{
  "n_layer": 14,
  "d_model": 256,
  "n_head": 6,
  "n_kv_head": 3,
  "head_dim": 64,
  "d_mlp": 704,
  "vocab_size": 1024,
  "activation": "swiglu",
  "norm": "rmsnorm",
  "norm_place": "pre",
  "norm_eps": 1e-05,
  "positions": "rope",
  "rope_base": 43800.0,
  "rope_fraction": 1.0,
  "qk_norm": true,
  "attn_scale": 0.125,
  "bias": "none",
  "tie_embeddings": false,
  "parallel_block": false,
  "init": "normal",
  "init_std_qkv": 0.0451,
  "init_std_o": 0.00695,
  "init_std_up": 0.0451,
  "init_std_down": 0.00513,
  "optimizer": "adamw",
  "lr": 0.00285,
  "lr_mult_qkv": 0.7,
  "beta1": 0.9,
  "beta2": 0.99,
  "lr_head": 0.0128,
  "warmup_steps": 436,
  "schedule": "wsd",
  "decay_fraction": 0.675,
  "decay_shape": "linear",
  "final_lr_fraction": 0.0,
  "batch_tokens": 131072,
  "seq_len": 512,
  "doc_mask": true,
  "train_tokens": 729700000,
  "steps": 5568,
  "dataset": "wikipedia_en"
}
Each number is 50 + 10 x the weight over the matrix's rms, rounded and kept within 0 to 99. Layers, rows and columns count from 0.

# layer 2 MLP down (transposed), 704x256, rms 0.0728, rows 99-135, columns 192-255
50 45 54 50 59 53 43 51 47 48 53 43 63 50 41 49 56 45 53 46 49 39 52 45 55 46 44 45 57 44 53 39 43 60 51 51 46 68 46 48 59 40 45 51 51 57 57 48 45 49 50 49 46 44 52 61 48 40 49 44 42 47 50 44
47 50 43 54 44 52 48 56 58 47 53 45 50 48 52 46 47 59 53 46 49 51 48 35 39 57 53 45 52 51 47 47 45 42 54 42 48 50 44 43 60 43 55 33 55 46 43 47 44 42 51 50 46 50 46 50 48 49 45 51 52 52 58 51
38 51 57 45 48 40 53 49 46 77 53 54 58 50 51 62 37 40 52 45 47 34 40 52 69 49 26 52 54 45 55 43 68 43 38 73 58 49 42 55 59 65 50 53 34 71 32 40 68 56 37 17 39 23 56 45 50 49 44 68 53 50 25 51
48 57 36 51 48 44 54 40 51 64 57 23 46 40 63 61 48 38 39 64 58 55 56 21 48 61 51 68 72 82 34 57 29 46 59 55 52 24 39 53 51 69 86 62 30 62 58 72 55 50 59 44 57 70 51 56 50 49 41 15 61 53 51 52
29 29 64 46 51 44 20 42 84 54 58 24 31 51 58 46 46 43 21 55 58 64 53 68 42 35 46 48 52 54 56 37 40 49 71 26 31 72 45 47 41 64 56 21 45 58 41 43 35 53 41 49 68 69 48 52 40 58 53 38 32 60 55 55
46 56 67 57 58 44 54 49 52 45 60 50 50 65 39 40 57 41 39 63 34 55 50 60 48 55 50 46 36 62 53 63 40 42 54 73 41 53 52 45 35 55 43 56 52 54 58 68 54 54 62 48 58 33 44 48 41 42 52 39 41 48 45 44
49 57 38 47 61 59 43 39 47 65 46 50 62 45 57 59 47 44 60 51 61 68 45 32 66 48 57 64 52 64 51 66 80 60 43 52 48 59 53 52 67 49 43 57 48 62 72 20 44 65 46 47 52 37 53 39 52 54 63 69 49 64 64 52
44 31 60 51 56 21 29 46 69 59 72 60 62 49 42 49 42 51 47 46 42 47 47 49 78 38 46 37 27 67 49 42 54 68 49 58 44 55 45 37 55 54 50 72 42 53 54 59 53 65 46 28 34 62 61 73 77 51 47 38 43 38 50 38
45 55 53 49 53 51 50 49 50 47 50 60 47 44 57 57 48 53 57 52 48 47 45 49 49 48 51 52 49 48 47 51 50 52 46 41 50 46 44 51 40 50 47 46 51 51 50 45 52 48 46 48 52 45 56 40 51 57 47 48 44 49 44 53
49 52 50 76 54 36 84 58 49 78 67 50 79 51 67 54 53 60 57 76 60 85 56 65 59 40 33 72 71 49 56 98 23 56 41 44 32 50 57 37 51 48 54 27 24 63 59 75 59 47 46 69 58 60 32 33 41 63 56 54 49 52 60 43
63 57 60 49 54 45 54 62 50 62 58 79 28 49 65 79 87 49 59 72 55 48 40 40 11 55 08 50 41 43 37 28 63 72 25 29 39 37 54 42 46 52 55 69 66 39 53 72 71 59 40 28 55 30 61 64 52 66 62 69 44 63 68 58
51 42 59 54 39 48 56 36 58 52 52 61 41 50 48 47 49 49 46 46 35 59 55 44 58 66 67 42 42 48 41 39 55 50 53 54 55 45 49 48 41 54 44 43 44 59 42 53 42 53 54 54 38 50 50 38 68 38 48 40 40 49 42 50
57 62 43 42 47 52 35 55 48 47 54 53 40 49 44 45 49 45 58 57 35 41 59 43 51 45 58 41 55 41 49 49 64 45 52 60 49 63 54 36 57 53 52 45 61 43 53 43 42 34 43 52 54 30 41 59 40 49 69 59 49 61 46 47
44 69 41 48 66 60 60 42 59 78 44 52 50 60 42 33 33 55 42 42 47 51 48 59 41 21 39 70 66 37 45 50 35 46 35 52 56 56 44 34 71 55 43 44 45 70 28 61 87 34 66 44 45 34 59 40 66 34 36 38 55 37 36 48
28 78 46 30 40 88 32 47 39 44 38 45 32 65 33 57 60 37 53 32 24 70 33 58 31 44 42 43 39 39 55 14 72 34 46 33 60 35 72 51 58 49 32 58 70 57 52 52 49 93 56 42 52 50 79 64 42 63 69 65 47 56 41 49
35 47 57 42 41 34 38 69 45 41 57 60 64 44 30 51 49 49 52 61 58 74 48 41 49 46 35 67 47 52 47 41 49 48 53 58 59 34 71 39 54 36 57 87 49 55 69 79 75 66 47 41 53 52 50 70 41 68 70 66 62 68 54 40
65 63 55 60 66 48 60 60 48 82 54 58 58 30 56 52 59 63 51 52 63 43 33 53 62 46 66 68 45 50 35 60 68 50 35 64 58 48 47 37 56 37 54 39 54 44 49 39 60 48 42 51 44 52 52 48 41 64 56 56 42 48 55 39
46 56 47 45 41 60 40 33 37 47 67 74 34 47 47 45 38 49 52 53 49 43 39 51 54 43 43 47 47 37 69 24 81 44 56 51 64 49 52 56 50 35 32 83 65 50 53 38 32 35 49 51 42 49 41 53 51 42 60 46 46 48 36 47
53 31 39 49 61 52 59 60 58 51 54 45 31 30 79 71 49 65 76 51 51 61 59 44 44 39 36 40 64 49 37 42 19 53 33 36 43 59 55 48 29 57 39 54 45 40 47 80 49 57 33 55 45 67 62 51 43 70 49 32 51 33 59 31
57 63 47 49 54 43 49 49 51 43 58 48 46 45 50 52 60 41 49 53 54 43 47 49 46 55 40 47 46 58 48 51 45 47 51 47 44 59 45 55 47 51 48 49 49 42 50 53 56 57 45 54 43 50 58 46 38 50 50 47 53 46 47 50
52 48 53 50 52 53 45 50 48 51 50 54 52 53 51 49 47 46 52 48 55 48 49 49 49 51 52 48 52 53 48 51 51 49 49 50 45 54 54 50 51 53 55 51 54 50 50 52 49 52 52 48 50 48 49 48 50 49 47 52 56 50 50 51
64 62 52 63 50 56 73 44 29 68 77 35 49 21 24 49 59 51 53 36 43 64 30 61 47 66 57 50 63 41 42 70 84 57 50 56 61 43 56 47 51 49 66 55 31 43 58 56 44 36 53 55 49 40 39 51 84 40 40 52 51 74 46 53
45 53 49 48 43 65 62 60 50 59 55 57 46 57 36 32 44 52 57 48 55 54 52 48 58 43 52 55 41 42 49 45 54 41 56 39 46 37 58 57 48 55 50 45 54 62 35 59 33 64 56 23 49 50 46 45 62 60 61 41 34 33 49 45
53 65 50 43 52 45 43 42 32 40 46 50 48 53 56 48 52 51 36 39 54 42 58 49 40 45 47 50 46 46 61 59 38 52 51 51 46 47 53 48 41 43 50 53 49 47 36 55 49 54 40 48 47 49 72 46 35 48 55 41 38 44 50 41
35 27 74 71 43 72 53 65 44 38 52 36 53 62 39 40 56 29 41 23 70 44 49 35 36 32 76 50 53 33 62 49 42 39 33 59 67 49 50 49 37 51 52 39 71 60 39 71 53 60 46 75 45 44 51 73 62 54 59 37 58 42 57 59
58 45 41 56 59 48 33 39 71 48 51 53 64 55 58 59 45 49 58 44 44 48 54 53 62 53 42 51 48 42 32 46 28 57 39 47 56 49 46 42 61 60 44 46 35 38 60 51 40 70 39 53 31 42 51 45 52 48 57 57 65 56 39 44
47 55 55 58 45 60 64 44 47 41 56 62 38 52 50 37 56 46 49 40 55 52 49 35 60 66 47 56 45 58 59 63 29 37 57 46 62 36 50 49 52 53 44 54 59 59 51 53 55 48 51 52 48 52 62 54 49 44 42 47 57 46 40 44
43 48 45 47 54 34 56 45 50 51 56 46 41 52 50 54 52 50 69 49 52 48 32 60 49 51 45 62 60 55 50 49 51 45 55 58 43 46 46 56 55 46 43 44 35 49 64 56 59 38 62 54 47 50 43 29 60 37 57 63 51 56 36 49
44 51 53 48 49 39 55 38 61 45 50 62 48 63 58 54 41 58 54 41 49 49 65 50 36 57 40 43 48 39 54 51 49 42 54 49 40 56 37 54 54 49 55 56 52 43 49 45 53 40 40 55 41 45 51 40 54 45 36 48 48 54 52 47
45 43 43 59 59 59 45 47 51 58 52 54 51 53 56 46 44 60 56 51 48 50 48 53 45 47 52 38 47 58 54 42 56 36 45 62 61 54 60 58 52 48 48 61 58 49 50 49 48 41 55 43 50 49 46 52 59 57 52 50 52 58 43 48
33 55 44 40 55 69 60 56 74 33 66 45 37 35 44 68 41 31 26 67 40 64 51 59 59 70 40 32 45 55 43 31 64 55 55 59 53 37 57 45 45 66 68 49 42 55 43 60 53 46 55 54 40 51 60 54 42 40 50 70 57 46 57 58
59 50 41 49 60 56 58 40 35 50 40 53 31 57 37 49 41 67 43 57 56 49 51 37 43 37 56 47 45 57 51 48 53 40 48 39 41 50 52 49 56 45 42 53 60 45 52 52 43 62 53 60 62 44 41 61 65 65 58 70 60 56 55 61
50 39 55 44 43 73 54 39 67 48 62 52 61 64 47 35 43 66 61 64 55 53 40 41 50 47 75 50 53 60 51 67 68 34 44 39 47 57 49 37 55 73 39 45 39 61 21 64 41 59 56 46 48 27 44 47 63 74 57 69 49 47 38 54
58 54 46 62 47 27 34 46 42 57 41 69 40 51 39 54 59 69 53 42 39 39 72 69 29 55 35 24 57 35 39 54 59 42 43 42 33 40 56 66 36 46 39 49 66 34 50 41 43 65 43 30 51 57 61 45 51 31 50 62 50 43 61 38
56 50 48 42 41 46 51 53 51 53 47 68 49 54 51 36 62 53 44 47 52 43 58 41 48 37 45 50 58 43 46 61 47 43 51 41 58 41 50 50 47 51 56 59 57 42 38 55 56 42 58 51 43 53 47 42 60 41 52 54 46 56 57 48
55 48 47 53 52 51 48 50 53 57 54 46 53 51 53 48 53 46 41 54 50 56 64 48 47 57 51 50 48 43 47 46 51 49 50 46 56 52 41 52 45 54 53 49 51 53 46 52 49 55 52 43 46 42 52 45 50 45 59 47 50 47 52 50
55 55 46 54 54 50 56 44 44 45 41 42 52 55 54 46 35 54 64 72 59 52 46 43 66 67 49 68 50 38 46 44 49 41 55 41 51 30 34 49 46 70 45 34 32 60 63 34 56 48 52 58 46 61 63 32 49 54 43 63 54 49 55 50
# layer 2 MLP gate, 704x256, rms 0.0825, rows 100-135, columns 192-255
51 52 46 53 49 48 58 48 47 57 41 60 51 42 53 49 38 50 50 49 43 50 52 50 53 39 40 49 56 45 37 49 41 47 37 54 62 50 54 44 49 45 43 33 45 56 43 47 50 52 42 49 59 48 54 59 55 55 50 51 50 58 46 41
42 48 56 57 45 64 45 13 52 34 58 41 70 35 46 42 43 39 47 49 47 39 34 38 51 41 56 46 69 57 57 45 56 69 46 46 49 57 46 54 46 32 62 43 68 30 34 63 32 31 65 59 47 61 47 41 29 58 55 37 43 46 30 32
57 19 62 46 52 52 52 57 45 63 52 63 53 68 62 35 59 61 48 38 61 35 47 57 22 40 38 52 51 13 65 45 44 47 47 56 74 59 54 36 19 52 36 41 46 41 54 46 49 36 50 63 39 45 31 54 57 50 54 29 36 39 56 43
33 47 49 49 57 52 37 59 71 53 69 61 48 46 56 56 60 44 43 47 64 58 32 53 59 57 65 60 26 68 49 60 39 44 37 38 37 68 31 22 69 48 69 67 37 61 59 45 55 65 34 43 57 62 62 60 42 57 56 34 49 46 47 42
47 33 43 48 47 58 55 34 57 43 49 50 47 34 52 64 43 60 43 45 48 43 39 61 59 49 62 60 56 50 50 48 52 60 40 45 53 57 59 46 62 47 48 58 63 60 47 50 52 67 62 48 49 63 56 64 44 55 53 48 44 63 65 56
49 50 60 35 54 50 45 65 39 46 41 47 53 48 50 42 48 51 44 38 36 47 51 61 45 55 35 50 54 47 59 26 46 50 48 56 71 30 42 58 42 67 37 46 34 36 38 48 48 35 52 56 41 34 59 59 47 48 42 18 44 58 35 47
36 45 64 43 64 39 51 42 65 52 55 61 50 62 56 63 56 55 57 43 51 47 63 32 42 48 37 51 67 53 36 46 49 63 51 53 30 34 34 53 30 39 40 72 43 49 66 39 50 64 52 47 42 53 42 52 64 65 32 51 46 32 62 41
65 49 51 51 51 50 45 45 55 54 48 54 54 52 60 48 63 51 48 50 47 48 51 47 47 50 47 56 46 52 57 57 57 56 53 49 50 48 51 52 36 50 44 53 49 48 52 52 54 49 58 55 54 45 44 54 51 47 42 46 58 45 50 42
69 69 44 59 48 76 60 53 35 56 33 43 53 75 42 45 52 38 38 85 60 71 55 30 63 57 45 50 50 44 65 53 55 39 41 73 54 60 71 57 62 67 47 70 85 53 53 28 36 44 72 63 57 42 84 53 34 38 45 25 57 72 43 72
56 54 43 49 59 56 71 31 39 48 50 30 56 69 32 39 33 54 33 38 36 54 59 46 70 38 46 52 72 45 47 88 42 28 76 98 74 56 54 40 51 50 53 30 40 34 39 57 34 34 64 82 45 85 31 39 47 41 49 31 61 53 24 27
62 47 50 54 54 53 47 56 48 50 36 39 62 43 54 42 29 47 48 52 56 32 56 54 49 51 41 58 44 48 45 42 49 53 54 49 48 38 40 41 45 46 56 50 56 71 46 45 50 42 49 45 34 44 51 49 56 49 54 55 50 66 50 38
48 45 51 58 46 69 56 45 52 52 55 64 38 57 58 56 55 62 50 47 50 48 57 67 50 51 54 60 50 50 38 32 35 47 57 49 54 50 45 44 54 58 57 45 64 40 47 47 38 43 59 41 57 48 60 42 48 57 51 58 40 49 38 54
59 63 67 36 47 61 69 48 45 77 55 44 54 64 38 38 33 61 59 63 59 55 43 56 44 43 50 68 66 36 55 45 54 28 41 66 40 52 36 30 63 34 52 52 59 71 40 52 69 39 68 39 55 39 54 65 52 39 37 42 42 39 49 41
55 42 61 63 45 73 67 42 27 46 44 41 59 81 26 44 58 46 40 82 67 53 42 22 38 37 47 83 54 35 48 48 48 43 63 63 63 81 71 57 49 44 46 49 57 57 51 46 52 56 92 38 32 26 78 37 54 44 57 41 46 49 40 46
38 35 49 59 35 64 57 41 57 46 54 44 64 39 51 40 56 49 59 51 62 40 47 69 42 63 64 45 35 45 42 50 30 43 44 32 48 69 23 52 68 38 48 30 68 56 38 57 36 51 56 71 55 57 38 54 66 61 35 45 42 41 55 39
44 50 64 56 39 48 50 39 42 45 57 54 35 44 49 44 33 58 37 39 42 59 71 46 41 36 41 38 60 40 57 64 55 60 54 43 44 46 29 58 55 33 38 47 59 58 52 42 32 57 48 50 55 64 27 62 58 72 15 75 56 35 69 47
52 52 58 34 45 47 39 29 72 39 65 53 33 50 67 48 51 60 42 53 47 49 60 47 48 45 41 43 60 56 60 47 42 59 56 45 48 51 50 36 51 45 41 48 49 46 51 39 46 47 42 37 48 54 42 40 64 42 66 48 51 26 46 40
71 55 47 42 46 36 49 07 62 32 45 42 63 76 51 44 41 39 40 62 59 50 56 40 27 53 48 71 41 36 53 43 44 47 62 56 49 38 54 43 49 23 67 40 63 38 58 64 35 41 53 63 52 45 25 41 72 42 65 74 47 33 39 26
48 63 48 52 43 55 50 55 52 53 48 51 49 43 49 51 60 45 45 36 56 43 58 47 49 48 53 60 46 55 53 52 51 59 50 46 46 50 57 43 35 53 53 52 44 54 62 51 57 45 56 46 53 53 47 62 62 55 43 58 55 43 49 49
46 46 50 55 49 52 50 50 48 50 50 45 52 53 51 47 53 54 52 49 45 49 52 53 50 51 48 53 49 47 57 43 45 49 49 49 50 46 48 52 47 51 48 51 47 54 52 39 45 49 45 54 58 47 50 53 47 52 49 50 50 48 48 55
62 46 46 63 51 66 60 54 46 39 45 29 48 48 35 30 43 46 44 59 57 51 35 47 65 52 54 68 39 34 73 45 56 56 64 76 49 52 57 41 49 46 47 55 59 45 53 38 47 34 48 44 56 45 66 60 25 24 46 23 41 49 48 44
52 50 60 53 48 53 43 55 50 51 43 51 50 40 49 40 47 44 51 65 17 56 42 55 47 44 48 60 59 46 36 55 64 49 71 54 59 43 48 40 41 45 52 45 32 33 60 43 44 42 52 66 57 50 33 40 54 40 58 59 51 62 51 40
56 52 57 40 48 57 46 36 59 47 44 46 44 55 51 68 62 49 45 51 49 39 51 60 48 51 37 53 52 41 57 46 45 57 49 46 47 42 48 58 53 54 39 54 49 61 51 45 49 39 58 40 70 49 41 53 51 58 35 58 44 48 59 50
41 32 47 71 38 62 51 40 55 53 60 47 57 40 41 54 67 43 69 35 87 54 42 40 50 15 63 55 54 45 51 59 44 62 20 53 40 70 47 42 74 36 23 44 62 64 54 33 84 55 45 51 45 59 45 57 74 69 48 65 58 45 32 56
67 61 66 43 48 42 40 47 48 58 58 51 47 52 68 40 43 47 46 57 41 36 36 43 45 41 54 59 50 44 46 46 44 46 41 45 49 45 41 57 41 68 39 62 36 44 53 56 48 56 47 48 62 43 45 62 45 56 48 48 63 36 56 45
58 63 53 44 47 57 47 54 46 50 49 52 43 61 54 35 36 63 60 51 33 47 57 52 50 47 46 61 71 44 49 55 50 44 58 62 61 50 46 52 43 50 42 40 40 55 56 67 45 53 49 50 26 41 36 53 55 56 52 56 53 47 38 38
62 61 59 46 42 35 44 49 44 51 54 40 48 46 54 59 39 46 55 52 58 37 50 52 42 43 50 65 54 45 47 49 61 61 53 57 62 46 49 57 40 59 57 56 40 32 59 62 61 42 67 57 41 51 28 50 71 33 29 59 54 43 53 39
65 59 56 53 47 58 36 46 60 37 42 44 47 59 45 36 57 45 52 57 40 56 42 55 45 51 61 56 45 54 56 51 49 56 49 50 59 57 57 42 47 43 56 40 62 48 51 50 43 46 69 63 46 40 41 50 64 46 51 44 43 53 63 49
57 50 49 48 55 45 34 42 54 41 49 38 60 56 56 51 64 53 50 60 41 52 48 59 46 50 51 49 64 41 52 46 63 65 44 57 46 54 50 46 48 51 54 48 60 36 50 47 34 36 54 55 52 44 45 63 54 40 55 52 47 43 57 47
61 50 54 57 50 57 71 57 41 60 51 49 61 48 24 53 48 51 58 42 47 57 32 49 59 46 63 50 32 57 37 48 48 45 62 61 76 54 46 33 58 59 58 40 52 34 29 53 56 51 51 52 38 41 64 39 22 41 47 42 49 62 43 58
54 37 50 50 44 53 51 56 38 25 48 60 25 67 54 50 23 60 37 55 49 57 65 37 51 53 51 43 68 29 47 36 65 39 40 23 44 54 56 44 54 33 48 42 56 50 38 56 28 37 52 42 53 50 49 62 54 63 64 62 55 37 47 59
62 45 36 57 40 52 31 74 34 51 50 49 45 48 30 31 29 57 32 52 56 52 46 41 56 71 45 65 46 53 47 31 57 47 45 39 57 47 63 44 49 40 53 54 59 42 44 61 54 46 54 49 53 73 54 54 41 58 37 32 44 60 44 53
67 56 29 75 53 54 63 66 35 41 44 61 71 65 65 43 38 56 56 48 48 69 56 58 58 61 24 52 41 26 48 39 45 31 46 51 39 26 52 51 42 57 51 60 44 65 49 55 12 54 50 53 68 58 64 43 32 41 31 55 38 37 67 54
49 51 46 43 53 39 49 53 48 60 49 44 53 62 46 45 61 45 60 56 56 42 52 41 51 33 46 62 53 56 62 59 55 35 48 54 49 43 46 31 30 52 48 56 38 42 61 51 51 57 58 60 37 55 56 44 50 44 42 51 39 44 53 39
47 49 44 40 50 47 48 45 49 43 51 58 43 53 44 47 48 52 47 50 54 53 42 50 51 45 46 53 50 47 59 45 53 49 47 50 52 59 53 62 69 46 48 41 55 56 40 46 46 52 51 58 59 49 52 50 52 45 55 53 52 47 52 55
58 52 50 46 46 56 51 48 50 49 58 49 46 42 47 50 58 51 56 53 46 42 45 44 36 53 47 58 69 44 41 55 56 58 69 63 44 54 57 61 34 49 45 37 53 41 51 66 44 45 53 55 51 45 46 46 54 43 53 63 59 58 46 46
# layer 2 MLP up, 704x256, rms 0.0786, rows 100-135, columns 192-255
33 64 58 55 53 53 35 43 50 43 55 41 52 50 47 40 58 50 46 51 45 38 47 53 41 61 42 41 46 43 47 52 44 51 51 55 48 48 50 49 43 44 48 39 68 55 47 36 47 42 60 57 41 43 52 52 54 56 45 48 43 34 50 45
58 52 29 67 60 58 64 52 40 49 45 61 37 60 38 25 23 44 34 71 41 55 34 61 59 57 57 54 42 42 61 56 39 36 52 73 73 37 46 45 52 56 64 36 68 59 24 27 46 42 70 56 61 39 55 63 47 34 67 47 43 67 30 63
57 56 18 51 49 51 50 46 51 48 49 52 46 58 58 74 22 39 62 47 63 61 47 44 43 29 46 54 71 57 52 61 53 51 54 58 58 25 46 66 66 89 72 43 27 64 69 63 63 43 52 38 36 51 42 33 64 55 55 40 56 72 56 62
56 53 35 74 50 75 49 57 49 45 59 72 48 63 61 44 74 59 56 72 55 36 34 43 43 62 67 48 52 42 29 54 46 67 52 57 59 33 62 46 50 29 56 65 39 34 39 41 77 56 64 43 51 48 45 51 28 59 33 43 55 43 17 47
58 48 42 71 47 65 51 52 37 50 52 58 45 46 44 55 41 49 24 57 51 58 51 58 58 60 61 56 47 49 49 61 67 40 39 59 66 46 59 39 53 51 49 40 53 37 52 43 48 60 59 56 46 58 59 52 50 53 61 53 65 69 45 73
50 49 49 54 47 52 66 49 72 53 40 44 60 55 55 29 44 71 53 57 53 59 46 57 55 59 53 55 45 57 43 44 57 42 68 51 62 48 54 42 39 49 60 56 52 41 46 54 46 53 67 62 61 56 44 50 43 44 49 34 41 53 48 35
45 70 37 58 50 46 50 59 62 54 66 50 61 58 46 64 50 41 58 64 60 51 47 52 55 50 40 47 60 42 43 49 40 68 23 56 25 54 59 31 49 52 58 53 42 44 59 69 30 60 75 49 57 55 57 43 59 41 46 50 42 48 59 54
53 46 46 50 47 45 44 53 55 51 52 52 48 49 47 47 50 46 48 53 47 51 51 51 61 47 52 47 51 55 55 63 56 57 52 54 54 53 44 47 50 56 50 50 53 43 43 51 39 46 42 53 43 45 56 50 53 53 51 52 47 49 55 41
47 66 21 27 50 63 48 36 61 30 56 58 70 66 44 63 63 12 54 39 62 63 47 16 83 53 54 57 75 22 81 43 65 74 53 79 26 49 57 65 57 69 82 50 43 55 54 56 36 29 54 52 47 70 53 39 40 29 40 67 53 52 64 31
26 32 50 57 77 53 43 49 89 69 42 53 37 20 44 55 60 15 57 62 48 63 45 63 77 57 52 32 36 71 48 56 23 68 31 71 28 66 58 47 43 66 57 69 50 28 55 76 56 51 41 62 64 45 56 48 44 70 31 49 32 56 68 36
60 51 53 63 55 63 51 55 54 44 50 44 42 53 46 37 55 54 43 47 50 47 51 58 47 46 55 42 46 46 52 55 35 47 51 43 63 37 59 62 57 39 52 41 62 38 46 42 51 42 31 52 45 43 39 56 62 54 63 53 34 61 43 67
57 50 50 62 52 60 49 51 32 57 55 55 47 53 60 56 27 56 53 45 53 45 51 44 53 51 53 57 56 62 44 59 43 54 51 67 49 63 36 40 49 58 59 56 43 30 51 54 40 48 52 58 48 50 37 42 41 51 56 46 56 39 38 57
42 49 29 59 63 47 39 44 46 38 52 52 47 40 61 54 37 49 30 37 36 27 51 49 38 41 57 49 43 51 64 60 54 68 56 33 70 50 52 57 38 60 50 34 52 42 55 51 57 44 45 59 34 43 47 36 61 56 52 58 59 51 33 57
31 48 63 80 37 22 50 49 29 79 56 76 11 51 60 46 26 64 65 00 39 49 83 69 44 54 47 35 27 49 50 47 56 40 36 34 49 24 78 61 71 46 27 60 45 45 47 56 51 71 39 06 45 54 55 69 54 53 35 52 34 30 53 98
42 49 63 56 44 44 35 54 71 54 54 52 44 13 49 38 53 52 48 37 47 29 54 53 51 65 50 31 42 52 58 46 46 67 24 35 25 68 21 66 31 38 56 51 57 68 41 21 48 41 59 64 62 53 37 52 58 44 55 51 47 29 50 54
56 46 37 53 48 42 51 51 40 67 61 74 37 50 51 48 55 55 46 53 61 43 35 49 56 60 45 63 39 54 43 63 68 45 49 51 59 63 46 41 43 58 52 49 56 41 40 53 66 50 31 45 38 71 55 58 42 51 49 59 38 52 41 46
57 64 46 48 62 45 45 49 57 54 54 32 62 36 61 46 39 59 53 57 45 37 36 48 49 56 67 40 42 53 53 51 38 36 63 60 61 62 53 49 56 43 57 48 52 39 55 50 43 53 49 61 38 41 60 47 58 44 64 28 49 50 46 38
50 51 74 50 63 37 45 45 81 64 54 53 47 48 56 68 66 57 51 56 36 46 51 53 39 62 51 61 56 57 54 44 42 64 47 37 30 65 47 49 25 48 42 54 42 52 44 49 43 68 53 19 65 57 39 51 58 53 31 66 47 25 60 32
51 61 46 51 54 41 46 44 50 46 66 45 50 40 57 48 50 45 62 45 53 46 46 43 46 46 47 44 52 52 46 45 42 55 52 54 42 71 35 42 57 50 57 57 42 57 59 60 66 49 45 52 42 50 57 39 49 38 44 42 58 47 47 58
55 49 53 54 53 52 49 47 47 50 46 46 46 52 54 51 46 51 53 49 52 42 50 50 47 49 57 44 47 49 46 48 50 51 49 51 51 48 49 55 50 50 48 52 54 54 51 49 52 48 56 50 54 51 46 45 49 51 54 51 55 50 51 56
57 70 47 26 50 59 40 27 60 33 49 48 46 73 47 51 53 32 56 44 53 72 28 18 62 55 39 41 83 48 62 44 44 74 58 46 47 54 51 31 23 35 50 54 55 63 74 43 48 33 46 54 52 56 60 48 45 66 74 67 60 55 38 37
62 35 49 42 45 52 39 44 56 47 57 36 58 48 60 54 53 53 58 73 40 39 52 54 56 48 50 57 53 33 53 66 53 52 62 59 39 41 45 52 54 52 63 61 49 57 75 63 46 56 55 41 45 39 40 32 48 40 39 68 39 43 52 51
74 47 56 46 50 59 69 49 46 49 44 50 42 48 57 51 38 53 47 51 48 46 53 43 48 45 35 46 58 33 56 52 40 59 68 47 59 44 58 54 50 64 51 51 34 61 50 51 30 51 58 48 65 45 50 48 44 39 52 57 47 46 38 43
40 58 78 74 56 68 47 49 38 49 50 60 31 69 47 24 28 49 51 41 35 49 48 48 48 61 45 32 42 44 56 50 41 41 65 56 58 37 40 47 50 59 51 76 71 44 43 70 50 39 36 53 39 51 57 69 38 66 32 34 46 40 64 49
56 54 38 61 54 46 54 41 59 42 58 57 51 63 40 64 44 55 36 47 52 59 63 46 59 58 33 41 54 38 44 46 43 67 49 44 63 50 63 41 59 50 48 38 46 47 58 81 48 56 56 42 20 54 54 40 58 39 79 47 46 65 36 39
48 56 48 35 48 49 55 50 40 43 45 58 48 52 37 46 62 39 61 55 38 58 54 46 57 47 50 64 52 57 36 61 63 47 55 50 58 51 60 33 34 44 34 54 57 52 48 50 45 42 60 40 34 48 61 54 46 41 40 51 68 51 50 33
31 52 37 61 54 53 58 37 50 44 49 32 58 53 47 49 63 50 61 53 52 56 37 49 48 63 56 40 59 56 49 50 44 50 50 53 40 57 54 52 70 50 45 48 46 61 61 44 49 51 58 50 39 54 43 30 37 49 59 49 52 57 36 58
46 52 38 42 41 50 57 41 44 48 44 59 58 54 61 49 40 55 41 52 54 48 53 50 53 47 46 46 52 45 43 47 57 43 50 50 60 58 58 46 52 43 52 50 62 47 52 43 48 52 41 54 47 42 58 69 52 52 51 45 45 68 57 44
46 45 49 57 53 57 40 50 55 42 51 48 59 58 50 48 68 50 55 62 48 45 57 54 50 55 47 39 62 49 62 54 51 51 37 60 41 56 55 58 41 39 49 52 58 37 48 37 46 42 36 55 49 49 46 60 60 49 62 48 36 47 50 52
53 68 36 45 42 40 64 57 55 48 51 41 34 65 54 23 49 49 61 65 69 63 74 52 49 40 33 40 56 17 44 72 49 54 44 49 69 71 44 69 56 61 45 39 73 46 69 41 54 31 43 41 47 60 45 66 54 38 39 63 37 45 45 57
63 60 48 54 71 48 61 37 48 71 59 30 68 45 27 52 73 47 33 49 43 32 29 56 35 29 61 45 42 52 52 59 47 38 57 66 49 49 32 61 63 54 57 43 43 53 50 57 56 64 54 65 50 37 53 46 59 57 45 57 56 38 66 51
51 58 66 50 62 40 58 40 41 41 48 53 51 37 73 55 63 40 54 37 31 59 65 76 36 42 41 56 48 37 46 48 45 51 67 71 56 63 56 61 53 29 57 51 56 45 72 48 47 45 34 54 47 38 39 34 39 31 44 40 49 60 56 49
60 56 47 62 63 66 64 52 62 34 58 37 70 52 65 42 39 38 49 47 45 59 28 45 62 48 57 55 35 38 62 48 42 44 49 60 55 55 51 36 53 63 65 42 61 44 51 55 28 38 46 47 51 57 66 38 43 58 40 55 41 35 59 61
59 56 54 66 50 53 56 47 51 59 45 58 46 54 66 38 64 49 49 39 59 46 43 45 56 36 49 57 43 64 53 61 45 60 55 52 62 62 44 52 49 54 48 50 52 43 45 41 54 59 43 51 57 58 48 39 46 58 43 47 58 58 29 41
48 38 48 47 53 45 52 49 46 51 45 45 54 52 51 47 52 52 49 42 59 33 43 54 52 48 54 50 48 56 44 49 46 39 40 49 42 53 46 46 49 59 47 53 48 53 57 58 49 54 46 50 50 53 49 53 48 49 56 44 58 53 48 53
47 54 40 43 55 48 49 43 47 42 51 53 51 58 39 39 29 38 47 58 36 56 41 55 52 50 70 50 40 43 55 66 63 30 46 50 51 45 52 61 55 51 55 49 45 70 48 42 51 61 65 55 53 45 45 37 51 58 57 44 44 40 56 46